config = dict(
    num_key_value_heads=3,
    hidden_act='swiglu',
    norm_place='pre',
    qk_norm=True,
    bias='none',
    init_std_qkv=0.018,
    init_std_down=0.0,
    lr_mult_up=1.47,
)
Each number is 128 + 24 x the weight over its row's rms, rounded and kept within 0 to 255. Layers, rows and columns count from 0. The size above them is the row's rms in percent of the matrix's.

# layer 3 MLP gate, 3072x768, rms 0.0416, rows 588-692, columns 64-127
size [104 100  99 107  97 100  97  94 100  99  97 101  97 102 101  99 102 103  93 100  99 100  93 103 100  97  97  98 100 103 100  98 100 103 105  87  97 101 105  99  92  97 102  98 101  96 102  97 103 104 102 104 102 102 102  98  96  96  97 102  95 107 104 102 102  96  98  96  99  99 103  96  98 100  96 100  97 100 100  95 100  99  99 109 103 104  99 102  95 100  98 101  96 103  97  99  99  99  97  99 100  93 114 102 103]
[[ 84 137 111 156 121 129 120 158 161 105 139 152 101 100 159 114 152 145  97  92 130 135 125  91 145 154 142 155 109 105 145 129 155 104 140 149 168 113 110 146 104 132 144 106 136 135 101 126  64 144  79  94 180 150 146 165 115 119 149  99 169 181 163 176]
 [113  70 130 158 140 111 167 156 143 135  75 100  97 113  89  72 148 150 125 195  96  87 153 127 127 110 142 172  87 132 136 121  97 117 132 102 141 106 115 163 118 141 122 125 127 121 167 179 117 121 121  89 146 157 103 143 106 131 109 122 143 124 121 116]
 [125 140 105 140 148 156 100 168 136 143 148 150 117  95 139  84 135 149 102 137 148 161 136 116 125 127 178 128 126 140 129 118 102 143 117  96 135 140  90 122 114 155 110 166 113  97 103 121 117 169 127 100 132  88 129 143 130 100 123 133 146 122  99 159]
 [114 120 140 121 125 109 129 150 108 138 145 142 122 137 111 114 130 112  85 134 124  88 119 100 140 117 138 109 129 106 110 124 127 157 132 152  80 143 141 105 101 107 142  55 132 110 132 131 104 139 174 144 157 152 136 131 132 163 140 121 110 128 113 123]
 [155 124 144 150 173  74 163 127 100 171 165 111 153 150  88 135 147  95 140 134  89 150 139 168  85  89  97 128 135  92 100 126 140 132 144 106 129 112 100 116 138 134 125 141 143  84 141  94 133 138 148 131  77 143 130 112 125 115 117 127  94 161 127 116]
 [ 92 103 127 147 117 103 109 146  98  94 134  92 100 123 135 108 135  92  76 131 111 116 126 137 143 142 145 112 156 137 160 143 135 136 121 106 119 123 160 141 111 131 160 118 145 122 142 161  98 118 111 119 135 134 101 118 121 143 134 155 128 143 100 167]
 [157 170 143  98 115 128 129 134 126  99 180 152 129 112 139  91 151 144 116 108 167  99 121  87 125 113 134 140 109  81 147 133 190 167 162  93 165 137 113 142  71 119  90 146 151 121 137 119 118 144 124 132  86  62 117 106 131 130 121  92 113 144 175 162]
 [127 154 114 138 115 146 148 155 155 133  94 119 109  98 107 128 148 158 142 159 148 158 123 119 114 137 100 104 124 125 159 122 126 125 120 128 147 138 168 177 171 141 129 110 101 130 131 134 129 120  55 104 162 150 126 125 106 117  91 134 139 116 137 104]
 [151 100 137 113 135  75 149 166 124  92 127 142 142 145 129 189 151 161 119 129  93 153 162 111 171 116 120 111 131 133 162 127 133 114 140 100 142 133 135 211 140 151 146 183 150 104 124  92 144 122 118 112 114 144  79 151 118 103  57 118  75 189 146 138]
 [125 133 143 138 122 122 132 149 107 141 146 104 111 155 147 118 121 156 144 118  95  90 125 109 174 179 116 117 116 149 107 139 132 118 117 159 150 128 166 101 133 123 145 170 140  91 120 173 142 117 160 109 125 151 175 131 150 125  92  79 127 115 100 104]
 [152 110 148 119  94 124 110 159  70 135 145 116 128 155 153 110 151 138 125 108 127 132 141 134  85 174 131 123 138 113 125 107 182 141 132 110 136 137 143 144 117 116 103 121  99 165 108 145 116 111 124 109 142 149 118 145 118 118 164  72 111 109 101  99]
 [ 69 123 128 115 150 135  90 161  98 137 133 136 112 146 135 120 145 174 132 160 108 127 130 136 143 150 115 128 129 132 104 125 129 113 123 147 104 101 121 123 164 161  61 132 141 111 109 111 138 152 128 160 132 148 146 138 132 115 135 114 163  93 109 161]
 [ 88 103 125 163 100 115  96 120 133 121 123 188 166 102 148 131 146 163 127  93 111  99 161 154 133 157 119 145 129 150 126  97 114 144 124  83 123 142 153 137 145 132 141 138 101  77 113  76  50 108 128 134 166 145 127 168 136  95 141 110 166 137  94  84]
 [110 123 151 129 108 135 150 135 114 129 120 120 133 149 122 106 145  88 113 149 114 157 134 152 146 104 153 113 131 145 148 188 136 132 128 126 133 110 148 135 122 166  99 118 116 128 123  89 147 120 126 109 105 150 123 119  85 163  87  94 103 102  97 108]
 [123 146 129 125 122 145 174 190 145 130  97 104 122 151 104 115 178 107  82 166 127 127 117  78 164 114 134 113 139 112 154 161 141 104 101 123 109  83 119  71 104 127  90 139 143 116 141 156 144 149 139 124 168 114 135  98 114 113  89 127 119 137 149 168]
 [ 79 128 194 187 123 108 118 154 137 168 111 157 107 116 129 144 141 142 128 118 129 128 140 139 130 157 104 160 118 147 108 150 155 101 126 122 120 109  87 124  94 127  89 116 109 132  72 118 112  97 123 137 140 112 151 187 142 133 119 150  86 117 186 121]
 [102 130 110 134  82 170 142 103  96 117 112 120 118 106 142  75 142 142 116 136 162 135 149 107 118 141 154 144  94 146 113 124  98 117  99 103  77 121 131 123  88 123 124 146 164 103 125 139 141 170 136 133 165 134  93 125 133 115  89 129 112 126 134 109]
 [110 115 160 135 104 157 123 191 130 103 156 193 147 122  81 130 165 129  93 147 109 163 141  85 136 131 108 173 117 100  94 113 152 131 155 164  78 153 141 120 117 149 128 118 132  87 168 154 108 142 128 146 147 159 139  84 118 106 124  91 160 125 188 119]
 [114 150 150 112 178 117 149 119 172 106 124 167 175 193 154  89 150 120 116 144 129 121 156 134 113 151 114 155 125 129 152 136 104 124 133 168  96  67 116  93 171 116  91 127 154 133 121 126 160 116 106 114 127 128  66 112 113 128  96 121 144 126 107 133]
 [ 95 174 127 195 140 133  95 137 137 130 171 114  86 122 125 149 156 133 127  99 131 178  84 143 133 150 122 109 156 107 140 108 165 101 139 116 120 122 157 126  86 123 139 125 134 138 115 153 145 133 117 134 142 113 100 127 151 102 130 151 107 143 127 137]
 [152 152 138 148 135 162 182 162 123 140 173 140 116 137 150 130 128 147 133 130 108 124 124  64 171 141 127 153 176 142 125 108 104  99 156 141 162  57 134 144 121 145 164 172 141  92 166 128 118 139 148 135 176 112 162 133  91 136  95 113 107 138 130 120]
 [112 105 127 150 110 149 114 140 130 133 140 107 146 138 157 114 144 125 111 111 110 103 106 144 162 129 148 133 132 115 141  72 108 109 116 136 122 116 102 124 151 165 110 114 138 104 137 117 117 129 115  97 125  79 157 130 125 100 145 131  85 106 136 143]
 [100  85  91 138 140 104 169 134 128  97  92 145 156  99 137 130 133 140 131 132 150 114 120 122 123  52  99 132 109 135 116 126 151 126 122 126 105  70 123 148  85  93 161 130 137 149 109 129 141 123 117 114 201 100 135 147 139 124 127 106 149 162 109 114]
 [166 104 129  79 113 152 132 113 169 127  75 103 123 143  69 116 141 232 134 141 126 121 101 119 188 112 137 159  89 125 133 126 133 151  92 170 197 113 143 131 135 127  76 128 170  89 168 124 104 114 102  72 150 107 128 185  85 139 120 147 132 127 167  96]
 [130 104 115 138 110 134 182 162  90  97 112 136 138 130 170 102 151 128 132 173 158  84 170 150 131 137 159 138 140 145 146 143 146 137 137 151 136 169 141  90 135 115 127 109 112 129 123 132 143 160 155 136  96 152 108 174 117 145 109 178 117 153 109 137]
 [103  80  55 174 147 156 138 130  94 112 137 130 158 102  96 137 146 116 150 119 147 131 137 134 128 149  80 107 129 109 130 178 118 150 139 118 110 161  97 129 123 107 160 123 149 120  90 153  95 110 100 178 119 151 118 122 141 149 130 120 119 155 123 169]
 [129 141 129 105 110  97 115 125 136 154 131 135  90 152 142 129 136 152 136 141 175 118 129 136 154  78 120 139 121  55 128 146 105 118 169 115 148 125 126 128  75 146  75 140 173 105 122 138 116 127 130 131 129 100 132 128 130 118 119 113 118 155 134 134]
 [125  86  91 171 177 134 151 129 105 123 124 137  98  83 134 125 138 101 151 127 180 125 109 137 135  86 136  88 121 125  89 152 101 143 165 119 143 115 141 130 124 122 150 121 100 178 102  98 157 149  95 135 117 137 127 159 134 150 103 118 127 147 160 132]
 [105 144  99 100 128 141 190 132 146  72 116 121 128  98 112  96 132 167 137 129 151 143 114 111 125 184 117 144 136 146 113 122  91 157 176 125 154  83 127 136 131  83 117 151 127 141  88 105 141 105  90 115 158 133 161 130 138 126  89  90 112 106  43 118]
 [112 121  68 101 129 131 140 118  99 152 125 121 111 168 130 158 153 104 131 162  85 133 142 122 132 111 126  88 124 123 142 147 151 151 140 128 177 169 153 132  97 136 124 113  85 109 145  96  95 144  93 128 121 150 126 133 122 167 123 178 132 110 141 119]
 [143  94 188 163 121 119 137 137  88 125 122 114 139 167 155 101 140 155 118 109 116 127 141 139 135 140 127 155 130 180 141 131 106 171 126 151 136 110 188 160 101  98 135 137 103 176 142 146 132 122 124 138 163  90 136 191  78 134 143 134 144 159 123 117]
 [110  64 117 126 145 153 165 113 134 117 113 143 121 147 135 124 128 121 119 182 155 158  97 121 114  68  86 135 154 103 112 102 124 152 115 150 121 107 119 129 112 124 112 121 101 133 116 164 142 148 106 145 128 130 148 103 114 107  81 110 147 137 152 128]
 [121 132 100 130 142 156 140 160 136  91 127 118 143 143 127 136 153 131 104 122 134 120 113 124 120 112 118 121 152 111 128 121 142 101 136 124 143 128 104  87 104  84 117 132 130 108 147 109  87 126 130 107 112  90 128 151 121 129 130 107 116 182 113  85]
 [160  72 159 142 111 122 121 139 143 129 144 105 107 119  60  60 162 136 133 132 148 134 100 163 154 121 132 146 150 109 152 168 146 116 146 109 145 113 155 115 130 123 113 137 151 110 108 157  86  85 159 122  54  94 140 144 143 132 133 134 103 107 119 137]
 [ 99 109 158 117 144 123  88 145  91 148 118 114 152 176  93  95 158 111 116  97 110 132 153 165 142 123  68 126  97 144 153 150 125  87 122 154 157 113  86 127 108 123 108 127 126 131 114 130 119 141 155 123 174 145 143 150 109 152 121 123 147 120 118 155]
 [ 90 141 138 126 136  86  97  77 159 103 179 157  95 169 143 111 132 137 124 134  83 139  87 184 122 130  84  76 123 130 147 132 143 156 137  81 139 147 100  86 133 142 146 135 168 163  94 119  91 102 102 140 112 113  99 108 142 111 142 104  90 131 142 150]
 [162 118 139 157 148 107 117 160 132 102 119 104 118 157 117 129 145 136  92  99  66 173 137 179 122  93 114  94 153 141  90 114 143 112 104 136 125 157 163 164 149 149 126 110 163 119 129  91 116 124 128 130 176 117 146 178 137 103 114  88 109  92 153 135]
 [ 92 119 117 160 162 120 164 167 186 142 146 139 158 159 143 121 142 121  84 114 134 134  94 119 156  98 136  98 121 168 132 127 123 133 145  91 120 106 149 150 125  97 139 104  81 150  76 112 129 121 101 125 132  91 131 155 165 148  93 128 109 143 141 126]
 [160 108 146 119 129 138 148 110  92  35 128 103 108 135 146 155 154 138 121 131 141 138  94 101 114 140 111 133  99 100 135 121 128 118 126 134 138 134 123  88 127 108 149 117 111 119 120 120 130 155 122 124 113 159 143 122 116 154  84 163 151 157 149 111]
 [153  96 101 111 141 106  91 151 112  86 115 129 130 157  92 145 155 161 123 139 122 152 104 122 126 108 139 123  88 145 137 120 136 159  96 117 105 128  76 193 132 145 101 149 135 136 138 103 140 142  96 124 142 133 101 129 113 128 127  88  88 139 152 144]
 [ 97 117 158 147 141 147  78 122 131 100  89 152  83 144 149 128 130 145 110 135 104 127 121 132 163 147 108 169 139 134 154 129  89 135 112 123 125 102 149 148 131 130 185 102 104  93  98 160 164 127 135 157 169 178 136  98 149 120 169 114 100 110 127 124]
 [104 143 162 161 160 113 168 144 178 100 132 128 143  80 138 180 136  94  98 144 104 135 139 146 140 175 117 106 124 135 136 104 142 120 153 141 140 104  89 109 113 115 109 167 135 126 125 127 110 123 152 134 130 139 120 139 130 109 152  76 106 185 132 132]
 [ 80 143 117 146 125 138 148 131 151 129 141 157  96 122 160  68 153 161 140 140  92 131 116  96 157 154  93 181  89 121 115 112 146 147 141 144 158 119  62 106 112 152 106 143  93 144 105  99 131  74 132  89 157 129 133 194 128 111 128  82 141 135 169 101]
 [109 116 140 132 108 106 125 116 115 150 103 159 111  86 155 122 137  87 140 152  96 148 109 137 102  99  97 110 110 147 113 162 105 166 145 160 106 139 127 140 145 111 123 141 150 121 170 161 125 140 127 149 112 175 137 147 134 131 131 114 116 135 114 139]
 [ 82 113 149 146 132 154 181 155 151 110 170 142  98  88  76 142 145 118 135 177 131 146 153 137 102 135 139 120 159 148 120  74 131 141 174 151 130 131 140 134 124 108 123 112 166 113 140 141 127 116 132 110 102 123 161 147 124 130 117 108 105 133 119 125]
 [136 176  96 134 158 133 151 170 121 127 128  87  70 142 107  84 153 137 130 128 138 139 121 134 138 171 124 149 162 114 153 130 156 115  97 138 104  94 121 101  89 106 153 137 150  62  83 154 113 134 139 174 148 124 132 109 106 107 133 111  90 120 120 124]
 [104 107 137 123 135 156 113 148 157  95 149 132 146 118  98 147 177  77 149 129 155 146 133 160 176 123 112 108  95 141 117 129 102 109 120 100 117 129 106 139 133 142 116  80  84 138  93  94 107 100 172 109  79 157 111 166 139 122  87 124 136 182 155 170]
 [ 92 126 158 123 117 107 118 154 118 155 132 137  84 124 144 120 138 124 135 149 151 150 109 121  82 112 105 143 108 130 101  98  90  88 134 145 147 139 109 143  97 146 143 162 134  99  83 143 122 146  90 113 151 126 155 160 106 134  96 101 170 150 123 133]
 [141 149 117 151  92 124 180 158 127 124 108  86  89 132 151 118 157 163 128 176 135 111  86 157 115 133 123 150  95 161 174 105 135 138 107 149 109  78 143 151 158 122  66 104 124 126 121 168 137  99 120 129 176 103 141 161 160 124 106 170 159 104 123 147]
 [114  85 124 127 109 127 146 116  84 107 146  85 123  99 103  91 126 113 166 149 129 141  85 146 146 141 144 149 131 108 151 134 121 143 143 114  97  88 113 119 132 136 119 145 144 147  91 115 129 160  83 139 122 125 127 147 168  76 126  96 148 137 175 107]
 [123 145 140 157 118 130 132 184 150 154 120 114 111 109 148 123 168 123 130  98  90 126 110 158 127 178 126 148 115 121 105 129 158 129 116  98 157 141 112 172 159 145 136 134 127 145 125 112 121 125 120 147 152 116 149 177 111 143 108 106 143 139  93 136]
 [115  90 116 146 130  96 153 136 174 118  85 113 105 153 104 126 178 144 143 179 111 110 145 137 146 136 109 131 121 106 117 145 130 114 137 109 170 110  84 109 108 119  89 119 150 140 160 124 131 129  90  84 155 111 133 199 164 135 115 137 137 169 151 161]
 [137  90 169 145 111 126 122 145 131 145 133 110 121 155 129 112 167  99  95 154 166 148 127 150 130  92 139 140 170 135 163 144 118 149 125 149 135 124 121 123 134 113  98 171  80 128 138 144 114  97  71 125 134 150 117 139 154 129 137 143  66 123 109 121]
 [110 139 158 134 134 146 116 136 141  93 130 148 115 148 111 134 146 111 134 124 124  77 116 174 132 214 147 139 112 127 101 143 134 117 135  97 126 142 120 139 153 103 110 124 120 123 116 105 111  92 127 141 116  90  91 148  97 112 109  56 156 160 103 151]
 [106 113 143 128  91 142 137 125 116 159 147 161 160 145 145 113 139 129  86 119 123 131 149 111 131 119 134 109 155 126 146 165 110 150 156  52 155 114 116 137 118 112 108  94  93 114 137 153 108 121 128 115 130 164 127 128 155 154 119 125 145 146 152 104]
 [125 153 119 122 146 134 110 140 155 108 140 109 129 154 115  92 149 130 145 128 161 129  93 114 159 104 136 104 107 153 111 142 181 113 139  98 136 119 119 124 143 147 118 127 126 145 120 125 102 145 104 150 148 118  89 120 130 106 111 106 109 168 150 102]
 [126 135  92 139 125 116 137 141  98  84 148 141 140 126 114 120 134 123 117 118 148 128 135 175 149 104 145 148 100 160 122 124 162 132 127 117 119 140 144 160 111 154 166 119 151 103 105 161  69  83 165 158 142 108 129 137  97 126 138 148  90 138 110 132]
 [158 166 119  83  63 109 129 133 111  90 156 151 163 109 115 116 147 132 130 138 140 133 142 171 170 125 139 157 124 154 127 157 128  82 139 143 117 125  94 141 132 173 149  95 110  73  90 136 120 162 151 126  88 192 102 123 140 140 136 117 152 106 143 109]
 [ 88 126 109 115 132 136 151 133 160 151 138 144 103 143 136 119 154 116 124 144  89 148 111 130 141 148 121 172 177 133  85 165 127 139 156 123  97 121  94 133 127 112 104 130 105 143 149  91  95 146 154 138 110 149 117 139  78 127 113 118 122 108 152 158]
 [110 168 132  98  91 124 123 101 118 101 154  99  82 114  86 127 148 166 137 147 104 123  97 170 164  99 126  89 130 156 179 130 138 104 141 162 163 136 128 162 142 156 139 160 122 197 110 120  97 100 118 120  76 109  99 112 149  72 140  99  68  97 145 132]
 [ 99 122 114  95 141 126 133 121 121  87 165 133 133 149 136 134 138 155 136 114  83 137  96 124 155 157 129 109 153 115 116 131  92 119  93 156 135 132 134 103 149 132  98 107 193 130  85 104 125 173  97 138 128 178 122 113 121 133  94 131 113 104 122 153]
 [124  98 104 136 130  99 125 124 123 127 133 162 138 145 152 146 176  82 101 117 116 114 113 137 109 147 102 126 113 120  95 165 140 127 106 115 156  98  98 140 107  95 102 152 128 118 108  99 139 170  95 147 156 103 132 161 136 163 121 161 104 136 157 120]
 [121 126 137 127 120 158 128 146  99 118 124  97  59 136 142 145 161 175 143 142 118 125 146 130 124 127  88 108 128 129 165 105 135 116 172 102 150 131 143 115 136 149 128 113 161 140 150 103 131 119  99 161 117 134 126 145 145 122  94 135  96 143 134 156]
 [ 98 165 127 142 117 102 152 121 105 164 145 153 134 137 144 108 142 165 114 120 126 137  92 142 177 154 122 138 173  95 106 117 127 146 108  93 115 117  75 106  86 129 152 142  89  85  76  75 147  73 175 135 145 109 118 108  98 143 131 161 127 124 131 130]
 [127 112 121 151 124 157 135 143 149  85 105 159 127 112 131 164 141 113 112 122 155 146 137 167 108 135 142 138 116  91 122 131 123 120 130  93 120 178  96 142 120 116 105  89 164 122 100 153 115 161 151 156 130 147 149 131 117  81 121 103 111 174 117 126]
 [105 134 123 111 140 108 159  90 156 108 140 122 145 134 103 138 135 104 101 124 130 126 109 105 149 135 130 158  79 120 138 111 116 101 129 113 156 144 123 134 140 109  85 119 115 120  92  81 137 133 166 104 156 130 133 114 121 131 110  98 131 127 140 109]
 [133 155 112 147 171 152 106 136 104 128 108 176 130 153 118  95 152 184 129 149 122 185 145 118 113  92 152  55 147 143  86 165 104 134 174 109 131 132 123 173 118 126 117  85 134  72 136 169 145 121 111 103 124 163 128 134 132 138 138 118  96 132 141 151]
 [151 108 126 101 143 114  73 148 118 137 118  95 116 159 109  81 184  93 133 135 120 133 153 138 105 152 122 120 135 137 130 130 146 130 147 113 167 111 101  99 137 125 136 156 139 131 112  85 113 112 123 146 130  61 133 137 132 100 129 100 128 159  65 129]
 [135  91 116 138 117 182 155 114 131 106 146 123 134 129 146 125 129 139 121 153 105 122 126 112 116 125 147 121 163  94 165 141 171 130 141 146 111 126 147 116  94 113  92 143 112 147 109 115 158  77 157 103 144 152 137 153  94 131 161 144 123 154 125 180]
 [138 141 121 137 119 127 137 121 124 106 158 108 118 118 160 105 148 131 160 146 177 116 118 145 101 180 109 152 127 104 151 119 109 164 132 118 145 110 114 134 112 105 127 111 142 148 114 150 127 123 113  91 131 132  89 151 124 153 120 116 109 107 113  97]
 [105  95 129 117 131 165 114 164 123 150 144  88  97 149 148 132 169 121 143  85 136 172 168 118  90 151 156 113 101  98 104 135 152 157 115 111 167 115 141 142 114 120 157 156 128  55 129  93 150 121 125 132 121 118 161 166 131  72 117 126  89 115 128 108]
 [122 114 167  74 121  97 127 142 138 142 125 180 122 111 122  78 128 123 155 113 109 120 145 163 140  90 154 130 140 140 143 144 147 123 132 118 160  78 124 127 111 150 124 119  95 109 152 125  95 121 129  99 151 113 134 153 141 170 104 117 129 100 149  70]
 [119 105 161 142 130 156  47 137  77 141 105 114  88 145 104  87 161 102 160 139  98 170 138 138 132  97 114 128  91 119 120 133 145 128  91 143 122 123 130 172 114 134 129 147 147 109 186  79  73  92 139  99 149 157 143 111 154 119 111 105 142 126 151 119]
 [124 112  90 119  90 148 136 127 128 136 136 163 119 152 119 110 162 119 139 107 131 117 151  96 114 168 129 109  99 179 118 137 138 119 146 113 118 146 144 167 119 103 145 103  90  83 115 166  90 193 127  97  92 115 163 166 145 115 119 139  68 138 113 124]
 [107  65  83 148 124 156 132 147  98 152 165 127 111 112 117 117 136 147 169 118 137 133  74 150 117 156 106 135 129 127 123 130 112  87 126 110 130 124 116 134 154 110 136  93 111  63 115 106 144 111 191 142 102  91 143 141  98 147 124 123 145 117  96 108]
 [145 137 139 149 114 162  79 141 120 118 101 114  87 135 147 103 119 146 106 101  95 124 169 117 104 144 138  96 114 133 147 166 113 134 136 103  93 173 107 115 105 107 140 120 175 136  87 130 152 135 162 130 114 102 115 172 154 118  75 124 129 119 143 153]
 [123 100 149  87 164 136 103 142 120 118 106 147 164 126 152 109 128 127 103 107  91 118 115 174 116  85  94 131 122 121 116 175 162 152 153 152 139 134 138 120 130 125 120 118 148  90 110 148  41 143 132 123 104 142 134 101 119  88 108 154 101 130 125  99]
 [159 121 141 104 131  97 145 156 126 113 154 136 137 140 131 120 143 140 156 142  72 126 139 103  94 129  86 125 141 179 112 108 152 126 140 119 131 135 123 136 181 152 116 133 120 131 141  77  52 101 135 127 145 152  85  84 116 138 152 111 119 141 165 138]
 [129 161 128  82 127 135  97 131 106 107 143  93 159 132 116  83 146 150 111 170 108 114 132 108 101 159 139  80  87 133 163 105 141 119 122 136 116 160  96  72 162 146 124 111 106 129 148 148 147 123 147 142  97 122  90 105 119 135  91 149  95  92 126 141]
 [ 89 128 173  83  85 157 156 114 163 114 140  97 122 130  98  94 168  82 133 162 148 118 122  89  90 133 126 148 187 112 135 169 104 126 117  92 144 108 134 138 174 123 136 166 144 129 150 138 154 128  63 123 118 121 124 171 143 131 142 128 143 146 106 148]
 [120 139  99 133  75 115 143 126 157  67 152 138 171  73 115 118 169 152  79 106  93 171 176 130 107 122 106 146  66 151 130 150 127 110 116 126 163  89 138 147 134 110 128 175  95 101 145 147 147 147 149 107 153 115 137 147 115 147 134 107 110 168 121 129]
 [120 127 129 103  92 143 120 126 105  94 110 173 137 121 118 122 168 128 130 126 112 178 132  90 172 139 127 118 126 146 116 128 150 122 120 160 132 121 111 144 141 112 155 130 101 122 166 155 145 125 120 109 178 143 111 133 113 125 110 113 155 115  71 163]
 [165  70 128 147 107 134  91 120  90  82 131  79 129  51 130 136 146 129 196 135 114 153 103 132 159 116 122 122 135  90 131 132 153 150  85  86 125 135 108 147 117 129 128  94 111 132 119 137 150 103 140 162 157 180 155 115  98 142 126  75 131 132 123 123]
 [125 142 131 119 161 115 110 166 128  81 150 104 121 143 114 115 151 146 166 147  96 143 101 112 134 155  74 109 111 146 126 106 143 118 130 157 178 144 139 126  99 100 131 125 131 150 111 124 146 117 180 115 131 177 167 132 118 101 130 114 111 120  94 165]
 [147 123  86 125 160 149 128 124 134 117 168 160 154 120 124 156 136 162 155 157 144 122 141  98 162 129 107 126  87 141 117 155 121 109 127 134 142  80 109  79 129 111 159  94 161  88 139 144 141 103 135 139  96 166 137 118 126 124 128 143 137 139 137 138]
 [122 154 152 139 141 130 126  93 124 119 180 129 105 175 148 130 158 126 156 123 112 160 134  72 144 146 119 101 100 104  86 147 141 166 153 124 171 122  84 196 115 117 137 110 133  86 170 123 147  97  87 112 128 125 154 169 132 171 124 162  83 124 161 145]
 [141 138 139 168 147 125 133 196 114 130 159 109 150 102 147 124 140 115 113 109 114 126 145 137  78 141 121 100 123 152 116 104 166 130 165 109 167 173 132 130  92 157 127 142 123 163 137 113  91 120 168 160 155 121 168 146 141 115 129 132 104 145 114 152]
 [131 124 130 162  98 143 128 137 126 114 105 157 136 116 129 143 142 111  71 123 146 127 114 143 126 130 115 178  88  82 147 150  92 105  97  96 113 126 106 142 104  96 126 124 154 124 125 130 106 158 105 126 128 139 161 107 143 124  96 105 123 122  90 141]
 [118 109 139 155 100 125  97 120  90 171 132 143  75 140 123 127 144 131 180 141 127 124 123 102 150 132 183 131 112 114  86 104 139 132 137 135 194 165  75 126  99 130 125 125 135  91 110 107 112 122 135 102  70 129 132 114 131 130 169  95 106 143 158 137]
 [108 103 122 124  98 136 134 120 126 135 125 119 144 134 141  80 136 113 150 108  73 132 110 107 114 142 151 128 156 135 123 125 129 191 112 183 120 130 159 109  91  99 159  85 101 139 128 139 105 114 188 134 154 127 131 146 124  89 120  84 117 117 166  86]
 [147 100 118 101 147 144 114 124 124 157 159 132 149 152 156 145 157 119 113 136 173 129  87 192 118  76  84 151 108 141 130 134 142 118 125 134 148 143  90 133 134 163  82 125 119 137 139 127 116  83 157 167 118 122 126 112 137 144  64 133  96 153 148 135]
 [ 79 100 126 108 131 114 109 180 152 171 141 146 105 171 153 128 142  92 161 135 114 119 130 159 134 117 122 152 143 160 139 122 145 164 146 133 176 107 116 135  97 135 147 148 104 159 148 118 128  80 153 122  98 137  87 129 143 112 154  98 107 159 109 115]
 [173 106 160 148 110 141 134 114 129 155 106 120 159 121 119  89 129 144  81 135 165 142 111 193 116 159 131 145 104 153 133  88 145 139 135 104 107 132  61 106 145 133  83 145 116 144 124 149 154 145 127 140 141 102 105 106 125 106 115 117 134 138 161 105]
 [ 58 107  94  88 148 146  97 145 110 127 111 123 131 142  89 154 160 127 135 165 184 160 110 161 167 102 106 141 200 119 176 125 124 108 130 136 136 106 134 108 138 128 104 113 149 152 136  80 139 138 112 114 113 148 142 126 115 130 106 117 120 107 160  94]
 [163 143 108 127 164  98 126 150 101 115 138 122 105 128 110 138 138 115 112  91  91  90 136 135 111  98 129 146 148 149 139  83 132 106 117 151 173 137 166 153 133 140 118 144 121 154  80  93 128 113 146 101 138 177 141 143 134 115  99 154  98 137 113 159]
 [166  74 146 134 159 155 121 142 153  84 157 128  86 113 126 136 151 112 143 118 111 144 120 119 141 131 181 200 108 118 150 109 138 162 118 119 152 127 148 123 148 122 158 178 144 127 126 122  91 106  69 151 133 122 155 111 119 133 166 116 135 116  86 113]
 [122 125 134 105 123 104  97 168 161 132 120 102  90 145 106  94 143 120 135 158 102  79  95 158 115 109 101 105 124 153 192 107 145 117 115 162 117 150 142 146 136 117 127 155 102 138 139  80 200 126 140 130 112 105 127 162 162 100 158  78 147 146 148 146]
 [117 133 129 117 134 150 126 102 146  71 140  91 157 106 147 131 138 151 137 139 122 178 164 109 137 136 151 117 111 145 128 121 138 181 122 106 144 174 135  97 136 114 125 101 123 134  98 111 137 113 113 106 156 118 149 101 128  86 170 122 107 183 126 145]
 [134 137 151 141 110 156 130  66 126 137 101 150 108 160 134 139 114  79 118 147 120 183 107  98 147 126 144 135 163  94 123 118 102 148 139  89 134 107 182 111 170 113 112 118 120 124  78 132 155 110 158  99 179 118 145 119 119 125 137  94 132 145  94 126]
 [110 116 130 138 135 112  93 134 142  98 110  35 165 138 141 135 156 144  87 142 112 115 169 106 112 130 146 127 165  65 143 117 167 161 102 138 126  70 131 109 143 104 156 130  90 101 149 116 156 133 116 119  96 100 107 155 131 119 133 110 103 135 119 124]
 [187  97 114 153 136 119 132 133 139  82 153 160 108 135 186  95 134  99 136 116 103 108 138 133 153 130 100 121 176 139 169 129 100 123 171 121 146 167 152 142 135 108 121 108 104 173 150 122  77 136 137 125 123 116 114 142 137 121 100  84 111 129 102 118]
 [157 162 188 105 112 137 113 164 112  92  96 119 115 137 120 108 164 128  90 143  84 146 124 149 137 130  91 163  91  77 114 107 130 139 149 179 140 120 120 110 117 151 124  78 141 117 147 172 104  80 140 120 152 105 171 110 132 147 131 120 147 111 114 120]
 [106  89 131 127 105 122 155 147 117 127 149 110 127 178 121 106 189 132 100 125 102  92 149 136 149 108 154 102 158 166 111 133 126 118 157 116 135 133 165 145 178 146 130  87 150 150 152 113 117 110  89 130 101  99 158 130 133 146 133 112 113 116 104 139]
 [130 122 146 110 113 133 111 140 110 146 166 130  93 106 122  77 134 120  96 103 140 148 127 179 144 147 150 125 115 127 110 116 127 148 127 126  90 131 106  84 140 107  89 145 109 134 120 112  96 122 154 123 106  80 156 146 135 121 118 147 127  84 172 114]
 [103  99 141 150  70 132 109 112 173 180 109 140 148 138 149 125 140 115 105 120 166 126 124 183 123 114 130  98 123 147 120 128 102 116 131 137 112 153 105 129 162 106 124 130 112 144 114 142 120 131 149 124 141  96 123 156 121  73 133 117 114 105 150 142]]